Part of a small language model's weights: rotary positions.
Each number is 128 + 32 x the weight over its row's rms, rounded and kept within 0 to 255. Layers, rows and columns count from 0. Numbers have three digits each. The size before them is the row's rms in percent of the matrix's.

# layer 12 MLP down, 256x704, rms 0.117, rows 232-255, columns 352-439
098:104137147114090088086071103112122161125109160164115139173118163079133094108074144115122125107094089094138123144120110138077152135239091186131124136123131111030080165085203116114093127152130108077100115137144110127149111138131144145165145141120148110171131138169149
105:195114147146202131143106122111113116156153161065068161104118107119101145109149145136131136136119126134146154199134119140136215090226136107120096137138109129111135075201106109151136141148143088129163100085108123157117152156142112163075136164115074106160102115120182
101:094072107139110124155078117077116164091120110125127112127140137103171122180127122110139185172144102119120179176134184119116089143105110129180137160159159129147106140131109114162178082109081158083195087129160172103096095146183142086122170133163168090178172140141159
099:124088108194123156135111146102135132156108129102199096061089110166107156157169140116168149120075158124103143156123117128128099163133138132139124119133132178152104239148119131137144084057168129198140107182176097100126117120187097143108129158109131110162115136088047
106:153129076182090155123161103166097122108084124157124081164158116161115160105072174128126083122171103130169161170098075088125124059136131038121133062152114124117175112149133121130250156157150150107169156124124115191149097125099136093063155148082118151159140125159102
097:153119107171143092089117130114142154132142103157165125162120147149143131118095104156202123138110183127127117146164109106184172119154160085150118122046131088127131152152136086151141063162154071166130170179130183133136111134137097110090077137167189136153108120133148
096:104148184187117061163157140132100108077164068121120151116111158117138123070185118147114132093095153143140141117165108080194130140051081087097178087132177123113157186167197092153128143128049130106135143141147122156107060133135115151125100117119123079111123165123098
102:170126137122124120049116142176141170100161151199149090098090163069135108190127046181158153109079147099145096136101107142148151106135108112106154158193192087109120141159130172106101129143123137182151173201122126161175155197127168078116183172156106158149191106158090
097:176132123083169109131107116111059183111099080218116075069151115102159103107144106144152152126136149200173073108156158164124047151174111204077137169085122127159122093130105137108136090130073106097120124140138088145108146138165146121131142136123164113111142162114096
097:167112057179130154123151141102154107110108169114189111115125158135102082135089148191108155124143072134139145118183088202149085125068106118064159129152155071116125131100188131127108118170123081128127121154119149109098127162121153087090119151118138116118129148128151
102:143183119124079046156087134202127110054044090126134090056142111081131082104132094082106114145151119134184163147089077176161159114164109191071161105095114073142117177118129130086085124119119116191154182153103094165101123061098082132142161134164091159122133150082134
099:156124139149113168142187152097117183149121133115148185127060180090129145083119135100129159125088093178140115063109136108134111192136103132094122183122098162103102080143100116122121154081188117102158145078095133160173170109114138079110133085115096071165106110123129
103:092154158153108132103203109176140143138146146132124202093144032138098126131098119094084121114093101143144138083100149083082122130109121130169195142127094139161147165204160163179081129124092102162141090143072177167112125131148156125019126155135111191065124081089120
098:137107108125154140109171084098073137067091117139084111132102091084092109200142099142088129188091116166113184071100077078120135155111116076166116096179110118149130145165140105114094188143177109113103170129137125173085071096149147140169136159132166126076124133155162
103:109164148099150118077114142075148159063098078086144095161143127071146123132077116124132165057109126122121108107167186112111117148111087124155114090096123168104115144169131127157114152126078153066137193128085069128105112138113103069139051093124078137104135079063128
094:096154137129095098137177092150133106114144168177173135174095163146145122127157161182215130179087174135138089191131181080100051175135136098102147120119134125139114135125144100203167156107146124155107120164163164119098127122176132104134174115100138110141148162091111
098:122112108088164202090092086172094139075148141091130142132148112129089125057120113129089155125183083160156133179108141119164118100131093091097159135118148167110164195160104129165101102161124150161116135125120143132169116147155147090120144119129066125186076139095134
102:139097147143113133115112145108145164133115158117098148132073099145150150169184116152057100097145177158206174131116168119095104137119159082152108105123106186111114126137106171154145163159141146190121122161162173163129153144135190122110151140204106210096082196058106
101:147081078123121031141147072184109203133144061163125120149099118138138127128067137149129172169167160182146151143133118121132116134148097158112172145112145156122132120123112157153139098114097183122124173145142139105107025103089095197101114084120153083063081164135112
096:103120133113127164173115104142157116180113185140144144217127119124098120133107078100134176099163137127182167138104142093081113117094129148107113137049115125118195136114097092131099156144176169176117128169100152151140150123084127140162142144120080168172088161115143
097:133091141113089111150116138099114130132128176168110164146092120072133133082127108149192125089137167118075119112179139147132115155157108101104132101128085121121117141082186089126114140101128106138174117115137057141137127125114116112123182158164134090112116162164136
094:070052110079129095170101169108127141167059136160147109119074077126125120069101139092128130121165091110175167078191184141143144132111109128062113160087119144163156159143108137136144148127194145115175119129141076149129108192140114054153159112143106115082201217112104
097:133174144111106099126127150175147062213117138224167064123118144121173135083162182146141093092123113074081094129158166074160150147131165183135104193099130093174097115100222162159094154120146154064138147124197118116140146105125133091121112129072083084116192201124142
097:163092111145093144161140083125125105109158102150128161141124179139141128089156160126110129142180149118130149120106102118147201136144108117159153095119059095159137195130121119127103150182058137133161131144106085132073109126078139151133113129086133148132114076080159